Each number is 128 + 32 x the weight over its row's rms, rounded and kept within 0 to 255. Layers, rows and columns count from 0. Numbers have three digits each. The size before them is the row's rms in percent of the matrix's.

# layer 10 attention query, 128x96, rms 0.103, rows 0-48,64-111, columns 0-95
041:078112114206137137150112105109131163144105082110139143107139095138139127103137133181124151128125142097143165123104157052140113003103102135107059084112139122121112121090106110223134162100127125128079131155124146162117174164146116134091116116158160164137093072111153139131156107095058171138
023:118065121074150156159134119133115118105130129129138127150165162148140187121160135121157120089088155147104111150145085073125141126135132051099146124087115136127092167123142119176091100112045133086155139097116170155075112100149085141178206166113053112101171123146170154125118098136177087198
037:096079122178140162145125123099142165163118095129146161135115120160135125147142164145137160119135154111142176120100150029126106049140111102118119062090130093112142161112160173216110175076176121120103131120184138180102183134109115130109155119127152126121107053100159163133131075103113194140
038:119131152081125099079131154130137071127169207172148112151130174092111149109123145078128092150111123141158128147168119177136151211149168078088154160117081146134115166131192155024134118132124155115184072108168151120118125126122073136140170118124104106122191160128112129156124130166177105112
042:166121130100111141152130144092095119098140161107159111121082147088161130109144076099136071139109068183124100147137067171155142145166150130105182173143127118126154093138085105050115113142080101136203136118068137074137078098145122152134122152094064116114127216137132135108143144181185095134
040:172140080122108156128124114118138147138128100065120117116109090156152149117159086123151132143125106177120167107094093160080079122117105168182088115180165084181150079142066144170129137168089132151130181148138115105168080106134145138159050174165155171121039130150134074136113151140095136180
044:183204108107116108164133151107105164093093099131066091120129137149120131127156110094141137118088138138116130144068130192072133099146113109121096096146153089169165096137094107148139116152137110135092209106133120126145050089186152166119079126129185156092151114129161153058120085154057113156
071:116106124175169136157156120133101176113118090155132122150130120185097097071156153174112188124121126082148142133124140052162126044156095097105086087102114166100102131131134122205169131104165096105100156166168173171088139156126138124112123090150167137164126077131165148090135089152055167131
064:115150126181199139133127082127111142120116058115131111125143095169132143093162132153140207129139121089120123083106129068163097077141084142140123096105104155127106139106164119211165130096199116102079142199159148135127130187122144100108101123148176160191079088118156109115149128131067158143
057:082136116148107125087125132095145137131081160120194178091126122095117126167091139155105085125130107176167177100162174061133107086110166076119205139099120099120131145108117182088102162100138173118168105108171140112121180114067122099135147094079075139116150182104085139166164154078151129096
053:073143083155084166110135132092113109146106134157082211136105135062133073179112143151147121152101067180171163135155157079134108141145229157154156124116117110093107117141098113153095149132144195124086110115111137149162151148096131101156124109150097115088173170116118156156104170069104089109
057:090098180146101156133133120105119113167145108158145110151160130112128084120095139160177082109143124121121120078116170148156135097152159113147166117116087102046097147155117149072104164160152085133166083091134136092100204082049148164191178124129095100116172177110164116188149104113144101091
060:105182105178159120129122088147128129132124086126104140098131107180158102101161135163166118160120093144118169135111183054103128030133112089153129122144117093114105095085121145195145115130165150134090132154135088170119159156134223092146055092154155142131112118124161144164146142079059114105
058:122088139119145133124142151112139116145100149107134106205175124085146150155163135179166117129162161093168125084147223129161130176122146083144149091060092069105152111182121147152098152086180141119173154084129159079125180107061098116172175120124113095087136103134101119142171085120145101120
074:140135112148070157165092092078179132126070143177171145151127143150120106109130107243179150116114099176099144116103128102171121100093138145170121091101123124124126084122145117167132156116187117158124093150121125078178135156096182097124140135149134130142068137156116127138131041104046121154
056:088102151207144122113172163115118104117126159154144143147123141060097109155099152096143145136068120130112137129142101141196133127128181201097139098159133179123125128133158148108131158101181018156154123132130195106103118187159127137103154127133171087143164157084139112184090093151140175101
078:154162082163110156198140114101177173126123089144148119133117118124131137099128114215142163146113099141074161148101086083150133076135129140125083098124184134111130081125150106171167108080144097152066106147156120116165096152123198072113132195104126114183124137119131083098121053101077127117
059:053114137192156156121163176066139169186130137124106163148149169062110126175113143143134206152099099119157117102117149084120119126137166183086110120074173129110123155183139119141132195080087071117160133132116168109190176139100066120129158137150155120111150136100137138155150137103138119092
092:169168090097157167169121127125109113141136060107144123127092135153120146107139158132160138126102080118073118204099079109151132092118096097147088112195128154150165096107180141141201079073141117167091141130168136059127090181188166124127129151104143083164141126121165117103086057120121124146
066:077160114178081141118176130103124115132152148178136141110147218136123152171100096131155138113078069147118157120091160140066155180109162143116106153113168059090122145130099149130140151174038087134145156180143123104151117143093104119134125119130089121116170168102063152183163160091147127101
084:175120134135186135141140096120119159131100022077104100150117152154147143090122143178113170082152149120106139161102114077148115070098034094132116135084163150097149129111144129172182082051163145143104147137142104129114100154151123114152119111126172144130153043112124142082107129148108153169
068:164106096150139126125166117175141139131144147182186096136117126108095115134081098176191130164124117165164086147101196067144121137158115167178125127164146161145125129049168152074141118128055158112142155176110146183128138093090128133063137086152107131196162127150107140171169133148096095129
091:088115128103082168204098150055159117102108166159115139101152119068100108189177159136143163165145144148127134096088144142148117164148129156140124142102166101140130127146083124150128201151137127107105125117117185124124182144043120131124191167102133105157059189145130088168115091082114106146
069:114090115145134119153100104119153090166125123144127101118173171120110131119130030100156142123127148102116138129123107131137159181043121144090055167148194109170100182123135139140091171201117100111087178139147104083146124094150155151142126165171172143131117143118108139160075108161181165057
086:124144154154103120151131160094126125121132118082083130094138105126115095169139172139081130081146126073105107131155113131118076097143219125135173132079165115113113088215114144094095199112146150152135128091106148084098139154117102115152212167107200188114179159137116155103103129155170119163
087:108093107084129139105127109194149167053084139140151092101131143112137083105161110135106102077116217104143151147142075086201125094194095116147070104140148111104130107154122112134103125112117123122187147107099137126155178061140118117123179155078178177143135103068101093121087148143134146137
095:154137085124161186169122148088068169097137100144095154148079090151155140088132201140155098148116121143117127129089073112176120055193069140118124124167097139148142127062162101162186075114152136156108141116191164082100157119148160124110122117149113122143088101156186135097145105116125147181
085:104095095112106118166124142113190127092077189167161144123170103079122136142153121154149182120141145142189156107114144109094127115063174128151114094137124076138080144124083128119090134173127143092178089102157143167087151074038165119152185131091055104096144131118083075129138128123102134115
092:112157128150101131091180128117163153125164116082143156111113113104177107100160139169072146090091150134113161138105117123107108063134088131106113112121170076103081084167073148145080103104132107100159114127106135226152160120112140088165227111101140135163195100108147144075126124081087134114
096:121098151117143084157132153077145129119056099174153061155136105137166121133114164113141160147181136096153124092110087072173127086141081113123140114106077150114144109155075115203151119101222124101154123123169149177104108146122134099149137070057147115076119159134113125138114135154080103187
140:125150124148081084134101144098172164127127153173127206120168146139118102195191104092152120140106170153116195121165168111085147134131143136111116126072128087159077192105107116075053162136161183120157071144090123163127133107088070115164128109106124143148125079138127069102154133093131141125
090:133164069157105072142089188076073129038160141143135169149110092128124135154187078109171111076115090144092140094141142099060144144109121073146145130201124110158108176069164133159097115120146144115146068151091100150080133082148102158151101137106127156104133128132135119138145098126172151136
096:160144132099110100096143127119117184125142168123090194078115048162144122106126091100167056147115052142142096200131109125161141092115119138113059122128121139183136152104170161157125158118098116156133083087127112025128136148147098182150113144167131136106149147152136118115108199138159131150
112:134150060111160084126093161171194116092116088089142113130110204164095125113169113115075155088128140160115126077118114128107112092149118068157110136146122113153153160108178060115143059105131067160102139164092174151148065168171116164131096125100101143160078118104094136100159129164106144155
117:119116144085100091148130135133136099071112100176096187100142152125124097193156113062160139093152164137159103085137114143163110130108084158113145043151159111168098157105079158112125112067080172142121156120129087089135132146100118190185158150109111190140165133148160071107175124158140174109
116:129113140118148159195095068132077147116090155155142189136133102182124159128102132149107153154141193128177087167076145177135158152147182131176088120099061090090176162140115096082138121127129125170145106204146194104140136133104135081109179098157131083088092110119119164116118131103144098145
107:107080157079092170132142121107140110159060141138130061167110073100130183135106118185138105138140108101154108116158088059113103138117165159138181146101173122083119137142068149090129142157153116054119106119159080183126121090077129094117120128134143096093113137136155112113109149092079047180
138:127140129106115186149096161112187096097155157177135153163164208118122136199130166111089079112111106177119109107118129156055122154118119112075143137140120093084085136071093109065133122195081157136114173138128155135130117088097157142130114103163150156122133171140153196183170103125107109093
134:104138154133142142155072123188169129083103134104158092135112080108092053141136161177146140102131154103120165122148146080097092097125228092142199124101095133110144113154134135181162126089161068119128127102112164167111044129112129082125108149114102116108105154174153141066110159117111181141
113:154095149176167117140153155166069180127065169119122149152122091129179154140155139104149165131134096105116123127112101151089130112083145110100135166084093168151191112176193124154099090150174060120116154130162116085107077201097159115120115136136092104131184122127184078104076153165158136121
124:081157096121110105150143143136165016107118101081105240123118154136116133101157137165129123122122148124198177109108127132143126123133109162141154187111082074086147156135092132129135159120176160141127162106083080169139137084154191129113127107170125125127145096084085145086170088122157106136
133:125122144086143146161169096165165150195151132108145118162132169145184047172086138142143123096121081122103162135105114195088145073111136160105107134068114171110116119143140069105146165135119121111119141120098085072162106160157140121112052166094135169092119153086108113180094133167087187137
136:121143164187129132165125063121057054147129152134094152083069143128063112137132132088146117072135192144095109151160136211110147201113141108151119166104146143122130181132143129125143134109162138160104163162142115081098068161171100113148084183174158117123081132112147094128118137088130150118
137:117103133124093156092139086172171169128166119107146100095076142093128132129105124098156126116212179115160063132124070183199122084147125136161133095136160149150111176124131083061070160143129148101113123114086106185128134172130151205120191099117094119128137116081124130178114091115117147148
124:133153100091149097169217186145144120164114105108110163098134180124112133131097076129123163109125083141119113135141111110147137098126208137122121110126143145093102116122147163058126135110123165058145149092098153102130150045170200181103135147180114143152171183168117095123162182125171135145
124:069156139090168157131096169133069157142172063178154114168059140165164132071098088145162103068137091113082207133100121106143117126126080100174146129142064142124130173115099106147152127132075155089133128137126120092097152082131106153104107112085148123155128131164080120163104126112166118069
117:111103105059108140136090088133178119141100053158140056117153153153132105165120126085128137079118091104137118198130096143128128093132121158113162111091180152113158178083158102119086082180054123183137192127153156134122130151103171165151126102071109138143132154140104108157086148124064160136
144:147136134055116185175119120151121086118100091147113121099155092095124097049137186151067119087125161090144109145108172104113081107152106149190102144080109110090101154124118146125141139112124107122147159167121135120147172081158087119152195203118173135131113152135082165201145112192125096129
120:120123113088123121125116166164093107131121144109106132138160102116176150072186112182057133188113173099116114123104154153133133124038113125141123149098102128132154142166069093197084167095063083136095088150097138177116106107151107142141109188059173107163118124113093160107067140133138133117
165:110181127180122121100167096169115108122143119035098133082102131130090128113094106123123160084089079091144110177168146134133017112171152126149135123095138143156059100157154107125142114128148076112097087158104115143162122147156128130124121057164113070103125141150157144103133201108112177113
090:085112129099056130130138147108193111106069130148141117088142184109080140141130133148126111123126193173144126084121130164130166150116122064082122083116124117082106079101087092097059113170135161078152082074120110163134086076110118092128142151119102118116139097119106159167102121097166090212
128:079140102177121084129147112122129139123136091034150120077112187111117133126098130119097164115112161077179109112209185140137042124152124100125166118100117128112059089155122107147116122096149100082169127124160104186152165085124107092126174127137105079110120126141162126108092190096146173133
131:132085105094078134163074156072151143065110175202133112169169136127148137151135169174141052161169195179131139095108142125115206157086109105097136119140102105088178141111125139125126131141140162099153142121151153166107121080099139129108188171111095154133130130108101103166116077158157086169
133:149065119102114124195104147099126131087078141183138134167153123177175130147162151129153107167152140160128142111087114103152202147144148115121135161135141101079177135108112132105061136130115161120155206140161136129055139092078142123109139189107161193138138125115110123131179050133133063112
120:185115144136207131100153092185117194167125063053134170145112108175166120091141138137149174143116089087134113136093068100151068072155126102193110131133136132143110111174163138168104143080138094156135153177123119084108132173122091125116114088120149168128144107148134113103077122190138129120
121:150171158179114136121167077149070147112205131094087154093124141119108160138160098131106122132049079096077104160162087165106075126161141156137087155132175198193082131129134095148118110162073103134121102126097095133113109136168129105139096100162163092091155111159161131107105161093129167086
108:079096156167136080159109148089143182159128111149121107090133138111136072148107160126146178154078125126204183140135158110160133095181123104156170159052143092158087101144144089151095134154076069098141164119184160206086127110107135095132123127155119085118151123128170141064123107104113148161
115:135169123163139102099142086116092121162142085070147135083127120143150124041141097155113185114105102078140136132158141128120063112147112118155174112124129148190047150188163118161193138117108098121167133185109170144138149151164134087129113119159175114120106122133142163074105193105089189109
092:068093133136101138134101135125096186097114118164122198104122191095091160143069134128094111131152145116124180132195186068087103109171104146076212109080081112088152193167112123118125116139179141099164112139136147149144137106145109130130154139143081106108118172146102095191168154141127123122
115:107138113217168124105196087175115131142099142081157124092079170116074111144095130091111122140132122115167132159147123092097108095133148094186214179091152136088148141128153116133150170157105130142161103090166154126173119135146170153137117061195111084108098141128136123172162189136119153095
089:098096117135092082202126118130109135093123149160147149167144137070127112104142123114126116117129127106149130103161185104148099092141150115094142096038110095060144145142121205106158139123157093070106137114078136206115106097092118153128162113122058130094115129130115088228169117125165154108
102:160132147204117115102137092116079141145199134082121128127126092147116195138183113110102109107104107077196165158122099134129104063165116175125151131116131199209115110170122160161174070170167091125130130171159122141104148160148132150138113120174127087141167129132092112117162156122094175092
105:081146151132135108181134166074112127180121177134148174140187172084111090198107173142131173135141134151103168077165155079084148161135152092091178085063122093063152130143114146147134137132203130125157140128181147128129186096072121094137112143119094107100111116114152135165173168127121119141
137:128164165181156114091148126148111122159130143077124174112109140152070151128147126155152145101089095067155092180149100163104029101127112123156124160145178148185077143183153101156189140131129048151149092137115107097152123159155078117159125082134151098102107139132159151105087159107094185124
086:057117146133087128155152139103100153093078152185109153123151107059138087152112130134097128154155164143177177097165155126140158139127150183065214140066123122092147112144120143144146158149168115076099147158203156120117120125093177092130182158174152121138080164143109138154132160158137083107
135:176177143180147138114150114194116135145150077060115138124072160153099195101135107123146147100089083124125099172129074132134073061165089102132098148144133174171115120142164097127146086094131101173103066146149128113188115171168106141113111103155182094149170136135152128077085127107165135147
101:056119164124129153143123186057136112186126149158113139159132122082136109130117109191151153125118142149136141073116184084133105154123136158072177109053079102111112095124130171169138134107160134087130146159148128168085196118059130063141129142131119146081153126108108155144057106140083159105
081:141193135112104100075104107107130156171087160097146141061109168129093147153130100219102161107107106105129111136132197156122170108121095183172131063150108149077143160170118101116119150130114193103179159135081141103127146158105081081073146126075106136128157108098120106117113085141146081148
087:127076167113132134064162110168118080108159097183067081172108133099110109115193135122157129144063088106074087138164093173145070111138129135092125158151146142138132098103114022109136100120131111134086110086169068135100113123167052136145114102082143113133137141143150156123135133087119152119
123:177194154135186121038116104172106129151131100056105098142133153166129081139133112146083134083069087119117111119128131157144089152138123143162055159150128126200097105142118094171104112109069116153125142136112084120148119136181177167133122113121161112139110086122159137091069147113126206125
070:119083114108152136131165142134127092156107152143119182136129091107101104200072127096139166154112115171105171104086133093113125136101102116187139143088101130034149142095122161145126121185136176134100153146197121123121153137122160143157130106208074152153063133141167115142202172143113075098
086:078069092117091108156126073102105160103147174165107117138167123105184083163069116135174104120133138098192132092157139099136137111094129134158146078112150119159056134135131153089118174118140125086173115216117160160093202063101129143165091125132124101113134164116130121143079148085132147088
113:116106122129075145189096187082152141098131125176153135140189129097123121186132128104115150167162166123126141113119163126086190186089155121102185138102172110113123158124060168160129126179146187100139161132182137154078211122082131106172117156138150133131190098128149116137114091109096099156
072:092149119128078147129136111125108146143177187096072143083106096089101152160133139102125078132175143137098086105147070112132134077137162173116135078137168190133150125199153187112145229160101146128117130166158110188132149186100133107087123120138111101124153179149132128145087066122144101111
096:134177175105163130128117143181180101143173088102090112083110106135127116134103071151147083131134082143144076136158172185181077111122091107128075052154168100132128113126170137096153090144162116151092141133128103100191144096134086093091100191095116176192120125181112119114081114151131133113
116:145173096137180126098107112164111081152154099095129112106078143162116152081130085093115109109073101121075082181142101158118048137160102125115118137167137166190108126145125118137169099106049125152131141126096103130176073145236133154140109085156185140156137131158133132085110148144140166136
076:199104081192153115131183083207139181116150129142111149093121129146080192188155081170152150141133112142150118138123152155107152110066087161130080110138099145164127156147150139147096107114111143137174117127126089156121134170085134125129125117158113076164168132086079044152126070095149136105
094:173116124150122086128110078204121092133131058099110158077096097133191164166183103102135127111086088109127120198137077161130138094096045162112134137143166115185131144156130125192108085110116098135165105170125088109157083123170091146139136145083157148179129135150132103111145158137112146081
100:189183112178148096133180113142156165084105115096155137137105098188055134107120082178163174102125094135118130169154127112114075109153155127169085107118120191113073178174173126168158110110132112122131074151101146166185119149080142110113127095143158076133126102127159124096065117092122136089
085:073092168144146073126152131131172143119128053076084136098131144049157141103150110127051120116136144123142069164086095164131107082118136107128118102132106134153171162029190095117144171100132128150120119136146120107119081133191159087081124103097166081136157154159165131136124153116111157104
073:122074166134139083171138174097161138124129133153139115144103149130186122160116143110126159109195182129111159055132136150060154189068090160094150114124072133134166145162133174207118131134119179120171181127160120128092113175163135099140135131124057132103160110109151109152170118139086187131
069:143150121077077139142122180103155161087096153156126101145137159145102120137080081122114094102198150159154134119122130148095181180102135106149050142121126110112164173049144146102093127128113159145127108180130126139143133104095128147107130123128159104149107158069070038196150101150179077160
198:154157126149158100087144089193137146162158090061113116122086126188116118071147104120094124086099115133081111181136097172162080096165104135171076131166117150204097119141194088122142108095095090178129066143092136105144102165180119169127119131138148136138123101097145136091068143141108171140
070:132124151151136136142064149069132131112100112134133152153186122115146167129107118057134114153123179110128137127134100154142201170196139153075078153109149157093115065120083185088120172177105138151131128087181146180148116120079144117126167172114101128099163114067193126131124087121148066135
103:142114124156153105109173106169077093148111158136105127081109155152116135081126164105094182087086126101172104163118083175122054111125091156108095126111110132101160138138164144133178065091139068157076134159141122118105089186150075112147147081099140123163144140178171164062093180139116173125
081:169156156153184164069164130144125096176150133108189119116122108089137178126089131116139143071086110106112132200114116135136128163082113142176101096180156145149127121178108127113132135070163137188144076141132092113170108156132114138109129088137179143068080089152162104145091219171132100123
084:093095084143168150109159098085140072138079159106172113136151168101118168125112172099160142175122096193130121152104104078158124114143130150115160163118114160019136142097079118069110147148129146070094150089151143173108097099137137106110150148139152075102115147157113105185208113146127104095
075:167111071135134101112135116164104092160080163116118150105066179121058118104122120106079116097105105135114104139059150138176110084115082061103099072145101078071134118167109125133097109098082082136159189079150128099117157140082101122085161113100129108163146164110121103124143156199163127119
077:126061145185139083114126144132150037162072135141126135112136125099116105141183104109146180180084082109124173140119109113122114109135122143099056173088056148152112123192163175167078108150105122132108172157081065132108103185125086132156141156136128154139174151110155127094128109145114167137
078:094089124136098178104130150097098082101157148152077125122171106066159117124101135092115075124042136122126164141047095079098157179109119171127124127179152091187130180080092114122108134169096082109104151126137123125153044097134134087152122162078168084115117138121112165107094125135117111115
079:177132182133133144066209120166117054173109138096137073158101093107156123120111112142070123058177146143100087110094099104148108122144118176145151111186085193086150160150118112150153149077153098107086086133116102148071088121155144167069109105160171144132110114129112104151126158122137144124
073:121144104162161079150122151057108141129111145171109106134182100129159082149128114176117160093157156100107098124123189072153150140128120169151153149116123180117096084153175155103107139103090064151177119208095123165076160065086160114109063162152118119136144079147157130104078136122167114103
085:098135069056132134141118125129155125101089151164144052158141110159116120176102146078108131155168142162106081119105157120140170089128135158168123092199165163154128148072116087092121148091133157156131081092094169163140118153088180118129182179130113148172107151127098110182118088109116048143
072:133115058109096138230136123135150136043097150175150148122150124132086165105166107142170073185141150131148097128089125104184151095059146125141102173110118102079102143099133101089087139090081091088145181166149137152113153101100171115146116164125126118150171151116104138122156120104170086163
082:151148155121142102170142130125093122122097119110130115165131157147203057165137138101077172045147106158118201120129017132196115125126114110153122169136143075128159114165160150123091116146087105112116096161115083107085112148139098103122143157118154096198144107076090100113115145148141151161
087:119091120090114126108150144051146104087139107144183118131114168112098067134106125127185123091076133138133190129086144166144126182142129121168089102115115082077188128116131130075073072153048167091136138144203148162098162074120129135137148104101131133158149141092129144134125075141164120077
074:128173137119150105160102138127127140034117164132131181103093111169140125143126119092122162071153200095161151143195094152149096113169115140188091183110051158093123129180112120128086117118112142129142128125082112139172082148072102090100150106116114135103130149095083086166161075145105108176
# layer 10 attention key, 64x96, rms 0.101, rows 0-47, columns 0-95
088:163165087152099056156152089194147114155135101092097189116087126213136128107129108138130099079114078131162163151127122115159132054141115120204152105143140164145128124151235141166105098053130102117150091140120109101141114144169098128080155129127143143155139098083135111109120135137112161132
062:114071150144110127113140123177133072105160195093135051091106136118131112084087144099178125072105102124210102181128125160121057139175087121170062098133104115163142128167135114112122128134103071115104131160094120100110155149136122093123128058096132144120135111088168137136068168141110183125
076:141149097133089103134102127172118105129145134094131169063100093146148109115114086161124122066117035140150142183117152147209117075154094133170166134134099148170135130136216168136094118121131135162116114089115140065172082159172119161097146112137125137192085124066107130095144141104111139170
058:141091129144170117129144142113113104184103144097157115175110163059098127125124175112154132094107130128174087143167127136141085177143107124072156076078150074108146161142050167150116169098106109126230163115133120095143158118169092109188141142150108156117151134127186106159145128067183127133
084:079092178123125154144127148128116097127148191162156081148141125045131148166084159083174107144143153144126123105128184105075130224111126128082130096155075108123124173086089126144178203203162139119136115102165165149131132098111147079160101115140127114104147192120136133162133131127112103160
064:122141123169171181157137177077088099128099140143131143174130075123112091167131138117115110131117184154096138124101102144136138141122083127063136075152105162119115123190124096143201104127155106165094152060147137135097135081093176090107089157085159146115082147124170221075168108093142125142
064:137147100099119124125120127133133095160104151135125151088100099122148114110132052135142125111151143190097152103109160087154154143094143201161139104178117159113131114129180111193150174160182171137101082162085111060170129111113134111092057158167132202143062104132052126133114129172129103105
077:121177161155102136134132055125122108109108117069122164088113106141101091116126114119113081154129146132061103107163137079123083080144117138169201101117134143136074091152183071147154164137182104132076063145090131097190100148165124145118101124144075115138137126138143147119104208079073120140
078:140176129170091114115159107127166153103134103067085177086108120189101068132111107150092111132154112150108116143152120121138127118135150126211143114099204176133112075105185065187105113097157091153087087123088126135173097152151108125155160145169052140165115098113104105089137150113088157119
048:116077079145162137129155155153141185200147107179118145186129149122114132079177140141110149121137209085098195150189131125129142070098091142085111122127116135152108099122078123075142075111100158148173132127074089101113144116135157090149076134157162096075162120147129156111114089156117090175
066:156161084091155074127086161129165122180139108146110190133150109108105193123157060100087116132133166073116216149137178133099142065084104153117115117178090130149089145092157159088125066142137147169146156095120077184108146139116171148122126151081118127124130162120083149152172118161149143121
075:089054160116176121093111188112122157115125204127141073147095154098113185171114136051107128149142131121176097159117147111127134229127118082082110151162103094129142123141111140149123128091146187125177148116154097136093143141123101069127130100131188143143172136130140095087117071125176119160
067:162182097104089118130149111106146141152130088108126197105078120151161100076140148122046164105154143161065158083172093135168123065148145127148168133106182133165118127142209111118114088119127165116052107133078137143143056092131129158112109164158138149155142108144125090129172169173131127115
082:117107106129131120054073132154104143145136199140161118100129135108148135140139177139115112131094130115183129166111124183118151241143117133104064173179144096103134177115049120092146116110071128147193145123143097162118164148143137115094116100093144178117112119106132145100090088077122080169
067:158158110152122092161124111131139111123181110106093063110084142157123135123166142125073120087076085151118131109086155099134157152136128117147122153081081154158133113097195110219113157050109105077156098144150143112175168110167110133130157159107154119193167115079134150105123156072089151069
076:116125135077041158166101141115158073103117089099141090122157200120112142154138169123152148102100100178095138089122155104112097137162101111144095134047137113097072122121125062134126176161145151079107085116161160166155133094080132097098188122157108083135140173175133085111139095085117090113
075:129177097120101091123174078175142120142146080061104191095113108166134140061149064143107150080163127107094140153100160097146097055141146177091150168147171192147120149127227122104142115116125126097099129148128108103131106166126133110095102146158108095105099110156117121126129143166062170111
082:167137099180116168119123122151163100157095186153189060145140146141077127146153196158115112084145164144088185160133172146132091184099143122132150105140148112052119094114101093081128083112187094113116071082163137153178115120119121113085195134078112109156135148106124113114127107092155107164
078:151091132115120160148155143104150111112169074117114153098140104171157125058138134147108124160157092171096144121155083098122085128183168148150151134079181186159081055169148097180118110121122126155112095138148129125182093113114166121186087166172072138145134098188116094103115147089105175071
075:091105099097175116141061139193128191148107159076137054192111118121164178155087126131124090113138130107097145130116104126116134080107072136140125148183103157141135147058130115131151121086150128084123112136153152210148152128087187079072134087141120129089130145145095158148139074176152116130
078:133160145177088074081179141097121097141171135142143185082152145132080052107146066087095088122177139130068090125186160148118150118161170137138121091117136141186129126188142132140181116157130094177141146172086144068150108139110091126135081100156155190153141117087134136119103134155089121124
080:140091160084113187139128180039138118118168130174166077156188106127165197110134199202194162128144179137150125091117147123136109175108134130088073172106107110112123140144105110099117170138086123085095102138138138145126178085108131125130104131112112116110149104147136155071086117128179157113
090:113098146149111147121094167098187088165100147136189096139144133132125161188102211123125153132170141129140119113128142148154136167104114167080152146112170139074151164070069161101141177115149125087137147139168171147160159114079147042101192145109117135107128132172124136122113058155135079081
072:120174167122075154132149072082133156105102172136126150141180109062130115105109156156120072166201186172115147055077134143149129136144150146148151127102097072098127145104117085108150170147199136100079075158125143150119146137118098144125140092100084131120049119139118127090173169112139172147
093:183093118136181145111154115166116131150088142135124155157135114183105165137167052102184098105100061110181163135140156123117136093031094127083138146129103121110103127126137078132118075098113110130178078134101115088125151143167126172120097156182128092166095128141147123118083147038139119163
081:154178158127159120150142121046088119106127174105121128177140060168147087073135156146073142113156093076119175148101132071076137096119091174114115146132132148181136174197124165169099140088100076114131134153083126138067128169137122131120052109119147141162116069138169135124124147159125122154
069:130116111133159113090163102146127151142134155098129077096146106121148166122122079118173158075145122118123148105150202150160170128080099212184080119156152136152083114173217159126075107126125092131082115130115097152096109148122151128058050171153108133158124137157156085122103101135130184107
105:090098089093131137138097176125167125146102126196129065171139148073151169186131181096172153113116168104120124150101115150124163195124108098093122190160112136097164167092072143058122120130089128119143132148122095075139168122108166092076123102110177131098158119152134147177122055132149089125
094:114176098114153100111155109167086149142170127068116164096059144193124098063104076139079094135116090119122155119158119142106117083149178132119143116157117128159095060140235146116106106146106137159122098107092117127180121126168126142115104103179080087183096096117132141102147190102127130130
100:115111114119193117126097125127073136187141082100118124158130128120153127156114147126155138134141099108154105127085142107114142142140086125095087083130183079117131165110136194170208179104136121193145216121105184111184168136108123126142177180114170186135129121137158095085129106121069109076
082:151102129117138168135084162127119148157092120127161128132186133093109128095180134122130158190146172158156177104159126150138153103178109116139094126128156070091113173172128101066168126164115156160116129075221190157084133105156159173165115124089157115082117106177126060158133086159144111157
122:149213126136106139092102101114108162117160114151120195086122150098137095143074127136075121142153087131132186098106099128106136174141123113107160142105143205099118136170096181108147183166150160112154121201119151052130142106105129132170099156121129132126069108095174072150124203095121117153
179:147162143160091091106140074140065148149131044080066183103105097172159132086157079136106097129149123100057117160149110126156095067139107132162128113132127146173118096162170108154112095101138086131102082156111059103146106149199122163125099101169128149129161110093123139104108176101117167104
075:184159140131125111101190094137099166080122128139110166065077130147126134144087066152104088153125128126142134105172065161096080054143138139139095098159102104108131136164198098138146127128125158128101083139132062115096106128173135169142060102162122171169100168124118116161121191114088180127
117:119237100149148115112134116160136094160218149112092132104088130190131116147131087144097114057133125119129147129122106120142083137164052150120146204114169194156102122149161185136110127130170126097131121145095117104108151157207119134107138132094113189167112085149122093134112153133106150143
106:197207115127087156113107150150167095078142050140127192149173095109127087076142118085132164174117159180106130113099166108130119144158155174149161104100150098126131162122190106085118197139141133143133109103098135104160156126116132082168174091118179146091138127123157178185133095148143154150
125:108095140111124169097084119089105158117076118160161094152166139168181107133106128159157125150111103162137097128156143159129161144111097148123151098126160175141144131166044166135115183112149113100124115143194160216074161123107156107140138150156173128114170187138125133070119049094126069082
103:156084129079081122100106131086186143133143131132108137114120112136104121124166107128088153104082080084153076079119187111088162208104134096086126201124173063141115096073060134122123115154120106131145124146077203097168152157129124123148157125161195088137114101140132180132143148096115122118
117:103135164090146164159116144054185080132133104137139121123104115177116062087084154148112137153057112126110101113159086130178100095116213126156120144121137089150096099070103134124124140120153164124126105143140175178115161118069119124147121132050078104097063133111138081085088106171112104121
112:157068199163188175112121136073141161138129171153125127161120094151137141127066105156160150146132131155121093132173093083123128120068149172144159129167121120140180183145114142113136137135158121126114105153175170177032171090172104102086050096128149115093122133129077089134164119136129119156
109:074175093103137092170135136164127107148143118078136133175177108156129099103131129068118229080175095162131112097129132112141164091082133173156150080111170105109074150112122133144141176123115129145084164145118134098149135127184168118094143126137140151196144103151151114030119145164135082099
109:103085131123148085167137146080124090103197123122109128133186151160120100141129143118194119134111118060159103213175163092107147102118101143191101142093130116080159097179132149142155100158061129134106140116126092118131149146157140088167077104167098091118068153183108120151153106135142106202
129:175102160154178130103129138126087117168138095117162148119147088133132189066079142153147140156137134133099186077145158123081126140063147123141147179130095119122144145113156166138152102139094166060098150134169078112093133178135136091097092125108137114098121109069129167099112075155150230181
117:118115130111069110069110158141195161127142100098139103078115106129100135065156148129134122089167145086186142145130108102189125038197133181148099105069126119117129152140139104090108174109147168131087097168126114123156167170145134074153100138108152153155124109141174140117163113077117204148
110:152088086095133120169145127142124067184136151096100137109154085155170147181104128122183138081118108072142141182179176068080116092147135207154153099078144106161118118133158169167127127118155127158107119140129101103126124122122142120133137074179121130169095127140133127114140165183053150045
107:085146092068094142165127094199128140177130115133101116087100146117128131165128138154138037096147111133138156187175188111074158190117130151127162075165091153112102094091101140120102119149118112127104131056125078173113160134165154089143161090141081150115096146162113108162107104179172104130
107:186152074108134158080162093104145154145162123178124093027134144147114136155103112138089115109111131152176079120155080157130147103183173143140129169133189173169087125166137061108141148155124100141147081105133147093122094145145121139151064129113152102066107106137063140187116111107104161114
123:123114102065131188164145144135147093166149066141144109158136155134109111085175198170105103105111165088080122101091174140161111106182153160146110120121136099137129094131120114168129123175074149116070161066107157072100093113102097141146119136082175128152158110097109164132103084128123042082